config.yaml
n_layer: 16
d_model: 128
n_head: 2
n_kv_head: 2
head_dim: 64
d_mlp: 448
vocab_size: 1024
activation: "tanh_gelu"
norm: "layernorm"
norm_place: "pre"
norm_eps: 1e-05
positions: "learned"
qk_norm: true
attn_scale: 0.125
bias: "none"
tie_embeddings: true
parallel_block: false
init: "normal"
init_std_qkv: 0.0154
init_std_o: 0.00272
init_std_up: 0.0154
init_std_down: 0.00272
optimizer: "soap_variant"
lr: 0.00796
beta1: 0.95
beta2: 0.95
weight_decay: 0.015
lr_head: 0.011
grad_clip: 1.0
warmup_steps: 125
schedule: "wsd"
decay_fraction: 1.0
decay_shape: "linear"
final_lr_fraction: 0.0
batch_tokens: 32768
seq_len: 768
doc_mask: true
train_tokens: 121200000
steps: 3699
dataset: "wikipedia_en"
Each number is 128 + 32 x the weight over its row's rms, rounded and kept within 0 to 255. Layers, rows and columns count from 0. The size above them is the row's rms in percent of the matrix's.

# layer 6 MLP down (transposed), 448x128, rms 0.199, rows 257-309, columns 0-63
size [ 90 112  96  96 110 109  99  93  97 107  97  89  92  94 100 106  96 107 100 105 101  86 110  88 106 102  98 104  68  87  89  94  95  85  98 108  98  99  88 105  89 102 104 112  89  89  94 108  91  85 104  95 119]
[[133 109 110 149 162 165 137 167 103 103 100 105  89 121 158  88 104 151  97 128 133 159  72 168 117  99 152  97 127  68 132 122 140  84 132 177 172 149 190 107 100  65 120  83 141 125  87 104 152  82 135 100 146 136 145  92  80  83 114 139 197 131 155 119]
 [104 144 161 128 174 144 137  77 230 119 142 126 119 134 152 109 144 126 144  91 136  83 160 110 147 106 142 104 113 130 114 135 124 106 145  84 173 113 116 114 185 132 108 143 122 136 174 171 111 122 163 135  80 162 159 101 228 146  73 119  61  52  88 149]
 [170 102 161 156 165 104 119  64  94 104  89  65 121 140  69 100 136 106 137 180 117  97 162  92 119 150 170 151 147 117  87  96  98 111 127 107 113 132 135 198 115 160 166 119 171  93 204  60 155 114 151  93 114 154 139 135 141 173 135 104 108 101 167  98]
 [141  89  82 158 145 106 136 103  83 135 104 104 132 105  87 131 162 103 105  94 173 127 124  98 183 113 116 106 128 146 145 138 180 112  87 165  64 137 117  86 194 181 128 146  86 130 156  94 134 149 104 110 104  94 168 184 104 126 163 186 122 127 165 105]
 [135 149 221  84  69 138 122 128  93 117 214 139 137 162 138 101 123 117 120 116 138  64 166 162 106 129  99 148 174 126 109 186 101 121 156 113  81 143 116 149 130  93 101 108  75 144 113 220 118 138 118 119  86 129  99 107 126  99 170 116 106 117 120 143]
 [197 147 177 126 122  71 131  95 108 167  64  91 149 122 150  53 123 147 142 112  95 146 163 103 117 146 140 142 150 201 111 215 130  99 131 108 107 141 131 134 124 110 129 125 134 205 115 154  93 146 186 128 111 156  77 112 115 144 103 147 165 152 133 122]
 [145  84 135 124 124 101  99 131 119 131 130 116 112 164 146 144 151  84 165 112  77 135  78  91 193 230 166  88 104 107 127 138 128 162  91 111 130 154  92 164 107 113 166  96 154 150 148 150 115 109 133 132 104 198 129 155 117 104 106 180 135 126 107 119]
 [124 123 167 162 151  73 128 200 138 120 165 112 131 113  78 108 156 130 154 182  75 131 176 120 158 113 143 101 183 150 117 172 107 143 141  73 173 142 109  91 126 104  69 148 139 135 170 144 122 121 159 174  86  98 110 121  88 144 122 125 121 137  97 166]
 [ 69 151 186 122 116 129 125 102 154 117 148  86 165  88 111 132 150 115 137 149 176 131 190 112 135 179 119 147 114 117 155 129 119 111 109 136 219 162 122 144 134 104 152 162 165 140 104 180 136 166 139  96  82 120 140 130  68 151 128  51 185  90 167 121]
 [190  92  95 100 128 156  77 136  97  85 139 156 124 141  54 129 116 159 116 173  94  76 121 111 121 195  96 168 104 145 129  48 147 124 134 121 132 130 101 162 204 112 136 133 124  75  99 124 157 131 165 140 112 109 138 183 149 142 123 100  59  54 131 120]
 [157  62 148  91 113 119 165 175  94 128 139 123 143  28 125  88 107 110  86 137 117 147 141 178 155 110 142  87 120  88  63 149 153 152 153 167 153 165 162 127  71 135 106 187 116 161 104 124 151 179 220 169  95 149 101 114 174 135 110 109 141 113 116 101]
 [ 85 132 185 143  99 151 123 152 149 118 144 159 153 128 126  45 118 140 146 227 103 162 153 119  69 123 128  81  78 116 129 219 124 143  95 138  86 168 129 109 119 120 145  77 114 152  75 152 170  96 127  80 156 164  96 163 144 127 134 140  84 125 125  90]
 [146 145 134 133 116 102 106 113 115 115 151 127 153 151 111 138 120 137  97 153 142 106 128 129  24 183 152 105 175 169 106 174  79  97 153 135 134 120 126  68 103 171 120  94 164  81  62 137 108 123 156 122 139 107 226 163 127 102  98 111  99 108 199 123]
 [ 93 173 109 137  75 115  95 112 148 131 110 104 155 106 167 169 105 171 135  78  93 122 178 151 131 106  92 115  67 155 120 141  93 126 139 152 139 132 148 120  93 149 137 142 103 173 128 137 108 141 138 146 139 194 149 147  77  81  94 138 186  84  91  94]
 [134 177 118  58 159 112 154 147 137 144 151 149 174 154  78 170 153 120 134 158 116 172  77 130 117 108 137 158 130 164 110 160 147 148 132 151 149 133 168  73 106 108 131 192  71 191 194 164 113 113 112  97 179 139 114 128 137 107 141 117 164 132 152 140]
 [130 143 191  90 176 114 142 137 126 171 160  55  90 143 107  57 170 142 173 168 104  98 101 101 158 135 134  97 223 143  83 175 116 142 107  72 136 107  72 141 152 126  85  85 104 132 121 138 110 132  92  76 130 138 107 161  96 120 176 109  80 157 148 125]
 [158 155  81 107 123 122  93 127  98 131 160 197 148 116 106 109  84 135 103 110 141  80 191 100 132 119 136 119  85 131 100 136  84 156 161 175 190 160 152 129 116  82 145 160  92 112  63 110  86  98 158 166 126 149 139  79 131 134  79 110 119  83 138 120]
 [ 61 110 119  87 138 138  53 128 121 141 108 106 115  76 158 130 129 171 149 135 129 118 179 149 123 142 164  68  94 139 121 161  99 190 121 123  86  97 137 100 106 120 137 153 139 133 183  98 102 125 126 148  95 202 135 114 146  99 101 145 117 191 191 120]
 [161  82 116 147 172 138 120 136 110  82 136 162 119 114 140 148 157 112 117 114 161 117  68 136 114 143  62 135 134  94 123 110 197 163 126 120 157 143  81 134  70 121 112 171  96 133  96 166 133 138 166  74 116 144 106  63 104 110 143  95 162 110 163 126]
 [140 184 173 147 184 147 157 143  71 121 181 180  98 171  83 125  72  96 148 165  80 143 148 122 129 103  82 149  74 147 127 153 153 121 104 145  73  91 145 143 121 152  96 124 157 102 141 120 135 109 153 137 127 128 188  69  95 124 110  80 180 108 179 152]
 [196  64 159 128 126 145 105 129 117 127 137 119 107  94 121  79 175 159 155 137 143 109 163 128  97 151 122 122 106 100 128 136 115 130 132 143 119 145 171 185 180  99 113 109 108  23  82 101 137 141 102 125 122 114 130  77 123 152 159 112 104 127 100  88]
 [112 172 113  81  99 120 127 149 109  75 116 149 129  95  84 141 126 136 111 110 114 142 113 138  96  89 203 123 123  77 146 132 197  85 102 105  93 118  98  47  83 117 102 138 122 116 137 202 123 139 108 102 143 151 110 108 137 103 128 154 124 169 147 128]
 [125 127  95 135 135 134 159 166 133 176 150 158 140 103 155  93 109 129 157 112 176 108 136 172 131  93 154 150 135 104 106 138 134 154 155 114 131 157  93 134 116  52 124 179 162 113  52  98 136 136 151 129 142 120 140 128  65 149  82 142 168 138 143 158]
 [126 177  77 118 134 168 158 128 130 131 139  62 143 133 134  96  98 133  85 158 160 110 130 151 127 157 150 188 103  66 184 105 167 104 127 135 112 114 147 143 104 149 151 105 115  80 116 131  97 164  83  99 122 202 124 106 163  87 117 118 150 101  95 137]
 [124 126 117 119  79 139 139  78 108 103 148 155 129  97 147 153  64 125 130  84 112 130 174 146  88 127 160 140  86 154 107 125 116 118 107  69 123 141 137  80 135 138 136 104  96 134 154 138  79 123 112 157  99 116  91  85 154 169 138 165 188 156 149 145]
 [ 97 146 158 147  68  91 107 121  86 108 144 140  53 164  79 150 115 135 196 171 162 108 156 145 128 147 132 131 157 111 108 134  92 169 119 143  67 107 129 155  88 112 191 107 141 165 142 190 107 120 113 143 101  63  86 133 136 137 189 101 164  95  79 123]
 [131 125 149 126  87 116 136 140  95 135 153 164 153 121  83 205 134 116 138  74 127 115  62  99 114 118 164 169 110 141 124 103 133 121  88 142 119 101 151 108 170  82 108  93 106  79 128 133 155 163  68 141 129 105  90  96 158 140 102  73 108 119 192 134]
 [ 95  77 145 113  93 108 165 101  43 113  92 166 132 107 151 182  84 121 180 146  98 106  88 141 141 178 123 145 102 118 124  91 156 136 109 157 110 107  86 117  73 101 144 200 106 126 112 133 167 115 108 146 180 125 208 127 186  43 165 130 191  96 105 124]
 [113 175  73 134 138 118 132 152 125 130 160  40 109 104  93  75 132 114 102 135  73 124 167 136 138 188  93 151 112 200 121  52 123 155 130  87  91 181 118 132 115 158 126  81 121 206 178 139 159 109  79 147 150 159 113 111 142 174  88 156 138 132 198 144]
 [103 105 119 133 147 145  87 118  88 138 138 127 138  81 126 133 175  57 130 151 157 185 202 152  94 131  99 139 124 139 182 163 109 103  84 162  88 142 156 131 167 120 124 119  42  82  85 116  97 190 148 183 123 132  88  95 115  98  96 122  97 133 107  93]
 [134 147 107 111 142  48 118 118  79 175 138 125  36 145 133 109 153  74 130 140  99 127  88 169 112 136 102 146 206  69 127 156 129 131 175 190 161 121  93 144 115 114 133 132 109  97  54 127 125 173 114 149 112  65 125 118  86 189 117 142 130 129  92 168]
 [195 141 147  99 101 143 125  68 122 193 127 133 143 149  92 115 151 147 117 156 157 117 102 159 119  75 114 119 113 129 137  70 101 149 136 121 119  87 110 143 129 165 178  98 140 147 169 174 193 135 133 161 110 120 151 130 137 157 125 124 127 127 155 169]
 [ 89 142 138 114 141 149 125 126 223  69 109  70 126 144  95 128  74 124 149  96 102 152 189 127 178 112 129 207 130  99 116 181 128 105 114 133 124 159 175 144 152 145  58 182 137  78 161  89 113 133 149 163 127 110 115 156 135 172  72 133 142  81 169 116]
 [147 117 109 127 162 102 132 102 140 102 115  74 160 125 159  87 144 135 170 116  95 144  60  95  95 127  60 136 124 147 102  95 159 118  86  97  73 157 143 106 177 168 117 204 115 112 117 127 157 115 212 108 148 119 136 114 128  70  82 137  85 153 173 139]
 [122 171 137 126 135 166 101  93 169 154 134 200  91 105 109 145 129 152 126 154 185 121 116 155  79 176 125 150 175 137 182 149 172  98 135 106  89 173 165 154 142 125 133 149 101 125  93 143  84 128 160 136 147 201 135  28  87 116 127 156 122  81 147 154]
 [ 75 133  98 138  89 146 103 150 129  83 118 133 157 102 145 145  83 173 132 118 143 118 168 122  89 159  83 177 210 106 154 122 157 144 100 120 166 129 127 155  93 104 138  95 120 138 158 131 124 125 118 115 133 201 133 160 108 173 139 174 141 133 102 112]
 [141  73 118 177  81 220 140 112 115 179 139 174  78 138  90  85 119 147 106 138 142  50 137 120 199  94 112  88 106 152 143  70  87 166 129 114 127 180 108 128  89  94 103 166  84 134 159 162  85 109 107 117 160 121 103  92 139  90  79 111 112 119 105 159]
 [ 99  94 173  77 115 186 113 105 126 155  94 145 193  75 201 159 183 176 120  98 144 144 115 154 100  85 114 155 157 130 112  96 144 129 137 168 149  79 115 193 160 116 156 122 135 128 141  79 107 185 177 165 137 138 121 134 165 108 119 138 167 149 143 149]
 [157 103 175 173 143 125 139 114 140 131 114 130 172  47 172 133 140 119 137 168  91 142 133 148 191 128 123 173 109 114  85 140 113 183 149 130 134 136 137 144 117  69 129 149 125 154 153 130 136 158 109 141 114  99 177  82 110 101 111  96  90 187 166 166]
 [122  64 151 124 117 139 105  99 105 105 130 100 152 151  53 142 105 166 150 133 113 178  90 105 159 161 159 102 152 144 124  69 131  90 113 160 140 107 100 174 138  73  75 126  99 145 164 115 171 147 114 198 156  72 140 135 131 129 134 108 178 132  94 131]
 [160 125 113 149  84 100 108  76 170 130 113 138 182 126 128 149 101 128  99 150 100 101 110 172 110 136  99 172  90 146 119  90 130 119 154 173 102 132 134  92  82 146 121 107 123 194  90  88 107 144 168 123 193 121 129 128  80  95 176  90 186 164 107 142]
 [136 107 108 127 114  71 130 134 178 148 130 148 145 130 158  70 128 195 110  85 136 100 100 141 120 124  94  71 147 219 174 124 136 146 135 146  84 143 116 127 152  98 150 127 138 118  95 187  93  78 129 118 128 144 159 112  89 138 173 113 106 205 129 160]
 [ 86 126  78 135 129 154 147 146  77 106 108  93 130 118 120 101 131 135 103 109 133 172 212 177  92 111 146 164 113  90  58 130 182 115 105 125 212 123 150 147 122 105 105 137 196 139  89 149 117 127 132  67  97 164 114  58 116 164 127 152 126 111 123 123]
 [138 148 157 187 110 137  89 136 134 107 141 143 100 141  97 185 137 142 120 100 154 120 138 163 120 138 118 117 170 173 150  76 113 127 133 178 151 144 135 135  54 100 101  88 107 117  89 121 136  86  76 151 133 120 144 173 175 180 158 113 161 105 111 138]
 [ 73 119 158 134 137 122 116 131 124 124 137 114 177  71 138 181  79 125 147 111  89 137 151  75 127 153  61 139  83 167 118 117 149 162 122 122 156 135  67 178 144 107  68 105 118  95 131  70 143 135 182 141  53  99 177 105 141 134  96 141 143  84 128 116]
 [125 139 163 111  73  94  70 140 149  96 131 182 176 116 117 174 134  91 153  92 130 147 139 172 152 178 110 117 105 159 123 139 125 151 169 149  93  43 131 141 155 101 102 167 160 153 113 150 141 126  72  84 111 138  86 137 106 146 166 112 144 160 146  77]
 [111  90 129  45 139 194 139 131  96 135 160 115 125 184  92 175  73 182 108 151 122 135  77 128  85 142 133 148 121 172 115 105 175 133 149 140 201 166 146 165 116 118  91  92 140  84  72 165 107 135 100 114 136 124 179 167  90 117 155  89 160 173 135  88]
 [143 137 210 167 110 139 129 160 140 142 133 186 124 137 127 159 166 134 117  95 129 140 142 127 155 139 108 114 168 172 102 112 122 113 178 109 176 152 140 143  68 113  89 150 145 132  88 151 117 162  70 149 158 142  76 133  97 123 148  51 165 174 163 146]
 [ 63 110 142 134 117  81 130 133 133 118 131 159 106 120 178 108 117 116  57 130 143 118 132 139 132 111 102  98  82 198 135 164  95 132 201 146  89 102 109 119 140 134 166 165 104 172 128 144  96 117 162 129 102 184  97 116  91  56  70  96 111 163 147 141]
 [148  89 155 108 149 113 107 133  79 165 128 131 109 147 126 201  26  96 113 169 203 147 136 154 129 143 144 161 147 127 158 186  95 169 162 158 147 116 111 106 133 111 124 149 184  85  50 121 101 120  98 127 165 113  82 171 195  96 135 115 146 138 169 107]
 [183 125 134 137 117  98  84  94 173 171 127 113 108 154 130 126 112 152  90 126 140  87 156 124 138  73 113  89 152 131 140 145 140 147 161  89 136 159 113 158 186 124  76  88 192 200 127 160 145 105 123  72  99 186 128 132  88 162 161 178  92 170  62 127]
 [115 133 113 188 101  59 122 164 140 121 167 172  99 116 107 161 151 121 148  61  75  96 116 125 127 120  53 128 125 128 156  70 167 133 104  73  90  63 111 146 101 153 125 105 120 141  92  87 172 143 120 165 165 117 128 113 121 197 113  94 109  68  89 164]
 [161  98  87 161 183 112  68 150 104 149  88 125 127 146  77 134  56 170  80 150 112  86 143 164  76 150 174 161 165 133 103 104  86 149 166  90 170 162  89 126  55  60 132 141 139 110 106 109 151 121 129 120 146 126 154 107 118  62 133 121 124 105 141 165]]
# layer 6 MLP up, 448x128, rms 0.212, rows 258-309, columns 0-63
size [105 102 109 122 110  94  95  94 112 100  85 101 100 104 108  99 101  90  93 128  83 113  96 106  96  93 112  71  89 115  90  92  87 100  99  90 104  82 104 123 108 104  99  86  92  94 115  87 100  78  95 116]
[[113  84 161 178 162 250 103  98  94 113 117 166 123  85 160 149 125 123 137 149 111 135 142  47 136 122  68 168 134 111 166 111 161 112 130 172 162 144 110 118 108 199 180 106  65 146 169 132 132 140  99 150 117 153  90 128 141  78  57 156 101 102 118 153]
 [166 153 149 134 149 122 130  89 113 190 105 162 111  76 153  69 134 127 160 184 127 160 141 148 124  92 141 103 145 154  93 125 132  74 145 173 122 178  74 134 114  88 105 111 164 118  82 114 153  99 119 154  75 144 113  99 129  96 116 116  92 155 137 138]
 [126 144 118  74 115 111 140 128 134 145 139  88 125 157 123 118 115  85 119  96  67  99 112  81 116  82 179  67 135 149  78 104  68 103 145 106 136  90 151 144 190  84 108 112 146 124 115 167 162 151  90 200 108 131 107 133  87  96 129 185 127 113 176 158]
 [122 146 121 109 181 179 169 121 149 125 190 188 147 195 117 123 103 163 112 147 149 138  66 153  75 111  91 119 169 126 108  59 108 126  89 160 154 121 119 146 195 136 124  84  91 135  88 129 141 168  88 146 163 131 137 162 175 112  90 124  87 148 128 117]
 [149 136 197 113 133 158 113 141 138 139 121 122 171  86 125 152 193 106 149 160 121 153  96 109 176 122 147 145 171  64 139  66  98 143 116 188 135 116 126 133 161  64 175 131  95 145 142  16 119 175  98 106  87  55 153 147 186 104 126  90 107 153 108 113]
 [120 121  92 123 138 135  97 112 139 122 137 141 156 115 211 176  95  92 128 143 171 122 147  97 147 108 106 146  86 180 174 125 106  94 181 194 106 177 158 133 132 106 141 129 135 190 198 127 131 148 171 116 201  65  43  88 114 137 159 139 140 165 120  50]
 [197 131 114 133 135 145 149 106 108 173 103 149  70 106 196 140  97  99  36 129 105 101 107 158  79 135 157 123 133  94 149 112 122 153 159 140 146  99 114 137 110 139 113 166 121 113 149  76 138  86 173 146 116 174 109 128 141 150 147 159 126  93 150 156]
 [150 109  90 106 140 106  80 178 133 155 120 152  54 190 163 140 146 153 108 190 110 109 178 109 142 118 143 182 182 164  84 153 142 107  89 110 128 147 179 130  89 122 108 176 131 150 143  59 118  80 115 142 113 124  86 144 192 146 169 179 151 110 142 153]
 [130 126 132 142  93 154 111 159 142 173 121 111 113 175 157 120 142 191 123 103 156 119 141 169 114 110 198  79 186  61 120 187 162 115  97 170 125 134 132 115  87 115 165 114 125  91 156 100 120 138 115 123 155 144  77 127 147 140 139 164 106  81 125 167]
 [ 87 139 141 108  75 126 164  87 198  87 124 147 138  72 159 105 148  62 198 123 210 133 131 126 159 133 102 130 150 109 132 105  97 114  79 107 137 105 157 153 135 105 159 120  93 139 126  77 103 130 122 110 105 112 163 135 126 100 137 160 124 155 154 161]
 [126 130 155 112 188 164 167  82 135 131 110 119 124 142 122 167 149 134 123 166 101  86 184 108 137  93 170 131 168 148 111 101 127 158 153 124 112 103 148 155  54 110  70 122  85 148 125 114 190 143 145 211 105  95 131  85  95  52 141 104  83 158  93 127]
 [126 122 143 101  76 177 129 151 130 150 138 167 120 120  86  68 163 151 143 128 151 139 178 120 116 104 165 167 135 124 123 146 144 135 161 141 110 100 175 203  61  96  43  85 120 166 140 119 134 117 124 136 119 149 119 127 146 138  67 101 174 115 140 118]
 [104 115 121 107 126  95 141 138 149  98 131 171 121 107 133 121  92 103 134 173 133 122 151 134 102 159  92 134  91  97 152 130 124  74 131  87 164 187 136 110 129 137 175 174 185 113 102  92 119 140 123 162  95 125  86 110 151  99 125 115 186 131 208 119]
 [130 116 142 105 104 172 183 112 158  62 160  72 108 136 165 118  88  53 113 150 184  99 146 106 143 146  86  96 150 105 173  68 114 117 108 115  89  91 150 126 113 149 128 141 117  80 196 100 117 134 134 210 132 117  77 110 153 145 132 129  98 118 161 105]
 [ 84 139  88 111 172  97 182 148 145 129 104 111 121 216 153  89 135 137 174 123  91 135 143 105  87 170 117 125 158 130  63 168 141 134 103  92 124 170  79 127 120  81  96 104 100 182 133 154 157 196  89 117 172 160 149 166 162 103 207 118 157 100 105 159]
 [124 121 182 178 125 158 194 188 153  91 122 119  97 148  71 129 147 111 118  91 115 165 120 182 112 118 150 179 122  53 135 114  94 126 133  80 137 181 123 132 121 130 120 150 101 139 184 110 162  88 138 126 184 127 121 152 168 135  84 171 132 124 110 131]
 [ 75 127 136 107 150  98 125 200 154  97 137 136 118 137 153 134 169 122 136  33 161 160 109  74 142 119 104 148 101  89 156 163 115 128  98 150 116 145  83 168 118  57 101 189 151 172 100 164 164 141 125 159  63 167 174 127 183 154 148 127 122 137 114 218]
 [182 106 175 132 115 156 107 157 117 107 120 128 121  87 214  58  78 129 169 146 155 115  79 187 101 135 149 116 119 100 154 106 128  97 203 118 142 134 133 119 125 165 105 139 107 171 169  56 147  70 153  75 101  80 154  81 114 152  77 106 102  96 117 149]
 [ 94 122 139  81 132 140 156 118 114  95 124 126 139 170 125 187  73 104 120  98  84  62 152 153 128  36 101 110  86 123  88 120 141 146 111 124 147 180 123 117  65 140  98  84 158 179 145  87 130 108  87 134 108 148  87 137 182 127 158 116 202 153 153 170]
 [104  89 133  91 121  80  22 150  81 110  74 117 123  72 179 130 122 169 136 143  75 109 174 121 131 122 168 207 165  88 174 157  99  86 139 123 115 169  83 148 164 135 152 136 159  80  80 133 115 132 148  70 144 126 172 148 134 111 200 117 104 120 114 105]
 [105 130 152 108 141 164 113 109 149  69  96 149  77 152 117 129 116  93 148  90  76 112 117  90 130 126  71 113  94 158 123 186 108 146  98 145 115 174 125  99 139  97 100  64 128  89 135  64 207 109 149 174  76  90 151 149 117 102  88 123 109  91  64 118]
 [110 124 121 136  59 166 110 118 171  97 124 115 129 160  99 184 126 143 139 181 108 160 147 129  87 102 103  95 123 143 109 172  92  99 134 152 115 155 169 163  89 149  79 134 149 119  91 138 115 130 151 170 105 194 119 152 163  83 139 102 107 105  91 141]
 [107 111 140  63 161 145 137 103 109 137  71 158 124 119 124 149 150 123 100  96 105 168 152 119 148  47  90 164 142 178  87 114  92  95 191 120 164 139 109 159 171 108 111 148  73 156 158 122 132 120 204 144 136 100 163 103 115  91  93 186  75 131 119 158]
 [163 119 169 138 143  89 149 110 152 166 192 145 123 144  70 137  88 136  96 135 136 118 140  98 120  72 100  91 152 115 120 117 133  63 128 134 124 156 151 143  99 155 188  91 145 144 112 117 152 162  73 191 169 114 196 171 134 106 123 163 115 133 139 155]
 [152 118 137 120 150 185 143 168  97 209 139 140 127 156 118  81 113 190  83 128 104 134 135 127 130 141 142 129 142 135 167 108 132 120 131 206 106  75  71 169 145 112 158 111 192 127 137 181 186 165  76 154 136  68 205  90 101 115 133 143  68 164 106 159]
 [ 97 155 132  81 147 127 161 138  87  69 136 170 132 136  83  96 154 131  84 102  92 147 128 184 102 123 171 162 135  75 129 130 172 117 110 158 141  79 147 112  83  98 126 149 154 149  79  70 147 122  75  89  56 110 110 124 131 117 118 173  53 116 170 182]
 [120 119  93 108  84 177  94 110 140 184 139 113 143 205 150 127 150 133  90 123 154  72 118 121  95 145 121 211 117 152 118 123 135 177 140  75  67 160 146 121 113 110 174 145 109 113 170 114  96 144 116 154 190 171  80 131  99 148 121  98 114  70 151 145]
 [120 133 130 106 101 160 151 164 112  83 153  23 126 109 127 106 138 147 169  70 111  95 161  97  33 129 178 124 129 155 138  92 165  96  97 124 124 112 125 152 117 114  86 160 122 115 154 121 181 123 133  89 152 163  98 145 159 130 124 136  92  63 124 116]
 [143 118 105 129 148 161 101 120 121 144 154  93 110 157  92 166 123 145 123 153 114  91 127 181 210 105 112  81 106 117 127 145 174 147 157 191 173 134 160  77 133 127 169 166 142 202 144  90 154 144  85  74 133  70 133 146 160 127  99 106 113 129 158 138]
 [132 104 140  96 122 183 107  82 155 117 124 123 136 117 149 174  79 149 164  78 186 204 146 122 162 128 114 148  94 161 169  83  86 114 121  81 118 121 150 129 147 159 160 142 101 157 114 134 149 135  93 104 147 151  64 177 169 113 129 105 100  90 134 121]
 [ 91 147 154 129 134  92  99 120 185 114 124 153  98 141 162  75 134 134  91 107 147 140 135 118 170 102 117 110 192 146 134 162 129  90 131 169  82 160  55 125 128  60 105 184 188 125 183 136  90 126  70 139 120 175 152 162 133 112  80 122 103  90 140 103]
 [174 135 191  65 177 187 143  86 111 116 142 163 139 109 121 106 138 177 181 133 146 144  82  92 110 127 181 117  93 144  88  94 112 103 124 152 132  71  54 138 131 126 201 106 120 154 160 144 178 133 117 102  86 121 172 111 145 143 125  99 100 112 108 138]
 [ 79 171 136 110 166  74 112 177 127 172 137 145 129 158 162 130  84  80  68  97 137 120 146 124 125  91 139 154 124 106 163 128 112 175 118 116  65  90 125  82  50  88 107 213 152 156 133  91 168 149 156 146 124  62 119 170 131 139 129 164 116 120  79 109]
 [179 110 181 132  90  87 159 118 136  59 134 107 132 148 152 179  52 123 100 130 169 121 184  87 181 115 123 139  85 150 131 135 147 139 106 139 113 138  74 170 101 109 143 133 137 135 115 168 132 165  89 129 112  97 150 167 131 144 126  37  91 143 146  79]
 [ 87  94 120 118  81 184  94 122 109 134 127 129 168 157 116 136 101 117 101 150 135 111 147  90 139  82  53 115 132 128  77  50 129  95 140  58 133 119 144 185 125 118 136 132 115 103 172 120  80 146 144 170 157 131 135 104  96 145 135 139  56 177 114 201]
 [109 116 111 176  90 142 171  58 156 145 110 138  99 147 120 192  80 136 110 141 135 121 105 143 149 115 167 165 117 119 137 162  68  75 128 185 174  97 133 112 105 150 113 200  65 172 114 142 146 102  54 141 128  89 157 188 144 133 161 122 150 168 161 120]
 [114 148 125 131  73 135 128 134 114 136 190  51 104 121 136 141 105 108 178 132 121 103 137  92 109 115 172 141 114 134 109 142  96 187 158 121 142 113 148 174 118 188 139 144 100 136 149 104 172 185 175 140 152 121 123 162 108 107 172 139 143 102 133  49]
 [127 140 142 144 166 150 129 108  90 142 103 131 137 133  71 118  93 141  91 170 130 148  92 161  90 113  93 118 190 173 120 109 150 149 157 156 142 154  54 110  95 106  78 156 126  83 132  69 143 113 127  96 118 114 135 122 114 124 118 121 146  98 129 132]
 [ 90 107 166 157  99 112 114 118 151 139 160 133  61 112 155  81  82  86 112 182 143 178 145 139  94 205 141 186 117 145 138 113 111 159 157 156  89  79 140 171 160 100  98 180 185 174 138 146  70 126 146 111 109 118 143  90 202 136 105 127  89 129 122 140]
 [151 115 159 104 111 126 129  57 132 171  83 115  93 134 102  87  54 102 106 168 143 145 137  83  84 105  97 127 129 127 174 159 113  60 159 162  97 157 121 168 142 186 158 176 110  91 115 144 159 129 133 158 115 124 175 155 187  66 154 174 131  72  83 150]
 [191  58 122 129 111  75  78  96 145 149 144 145 122 127 131 157 132 101  96 155 104  79 182 157  66 146 161 114  73 134 147 116 162 139  78 177 100 157 153 168 168 157 125 104 135 130  87 165 132 136 104 116 155  84  68 171 161 135 119  71  63 111 153 101]
 [161  45 138  84  99 133 128 144 145 121 151 127 101 179 109 147 153  53 107 169 109 179  87 107 176 107 161 110 124 116 146 117 101 118 135  81 111 149 143 150 113 193 120 142  92 181 149 113 149 153 134 111 140  78 134 152 167 154 154 129  61 104 103  85]
 [131 148 164 111  86 129 148 124 129 163 159 118 125  88 131 133  44 158  68 116 115  43  73  93 174 110 130 123 124 169 128 187 106 112  92 168 200 188 207 165 110 126  83 111 101  84 165 186 129 132  91 117 195 133 178 159 155 137  98 119 101  99 142 107]
 [ 92 147 164 143 127 150 164 116 133  66 127 148 106  93  56 109 112  84 134 146 104 143 150 102 151 102 173 183  82 141 155 122 197 101 121 145 134 125 116 126  69 133 151 113 116  86 110 107  91 184 112 128 103 142  96 142 158  90  52 154  82 111  96 104]
 [172 159 163 112 168  70 124 194 144 132 137 121  87 142 195 128 118  29 167 175 164  80  85 159  33 144 177 169 155 123 101  84  84 118  96 118 123 103  98 140 101  89  87 152  88 110 138 173 140  80 119 144 144 148 103 104  87 123 120 174 130 122 126 181]
 [174 124  87 136  95 154  93 127 165 155 172 184 135 165 124 152 113  97 128 110 155 146 129 165 102 100 151 148 149 115 132 159 153  91  73  86 117  87 151 112 121 160 166 151 118 173 119 134 129 174  90 162 129 112 139 134 138 169 109 123  95 115 130 118]
 [153 122 126 112 137 155 149 182  86 119 131 139 154 130 152 113 162  72 109 136 116 164 134 126  90  84 132 106 142 139 182  88 170 160  84 180  67 138 125 174  51 107  89  85 148 162 118 106 155 153 193 140  92 149 138 146  76  91 207 168  89 107 152 125]
 [ 81  95 116 101 200 145  49 147  53 190 139  92 138 191 204 107 183 123 138 143 126 136 119 142 120 106 165 110 131 172 138 125 123  51  81 110 115 151 150 117 119  85 104 148 141 118 151 151 145  61 129 121 176 132  86 155 106 190 104 187 141  90 160 132]
 [ 99 120 117  93 178 119  73 141 136 146 130  69 150 161 130  41 211 119 101 104  63 129  69  93 111 128 163 115 107 111 172  99  87 128 153 124 162 158 129 157 130 120 115 113 117 134  88 110 124 109  94 107 141 124 168  85 116 156  78 189 151 169  55 168]
 [107  97 168 125  96 177 144  95 106 171 151 102 106 108 187 119 116  87 175 173 121 147 111 143 171 109  83 152 136 143 145  46 106  86 136 177 151 165 138 171  71 115 114 136 103 116 102  40 148 133 110 129  88  81 146 123 156  85 123 137 156 132 162 155]
 [100  98  86 118 142 108  95 168 154 125 127  85  93 148 147 154 145 123 186 144 173 127 105 124 192 144  55 130 101  69 156 169 100  89 177  61  57 171 143 136  69 159 154 112  85 153 145 118  65 128 119 137  64 101 107 121 161  56 128 169 159 151  71 139]
 [136 141  83 152 193  89  78 141 157 133 106 119 137 127 131 166 122 111  91 130 106 107  98 152 139 133 128  88 186 135  86 131 125  99 147  62 108 146 165 169 143  90 128 123 161 130 130 162 170 146 162 125 104 162 160  96 127  92 159 131 108 116 112 114]]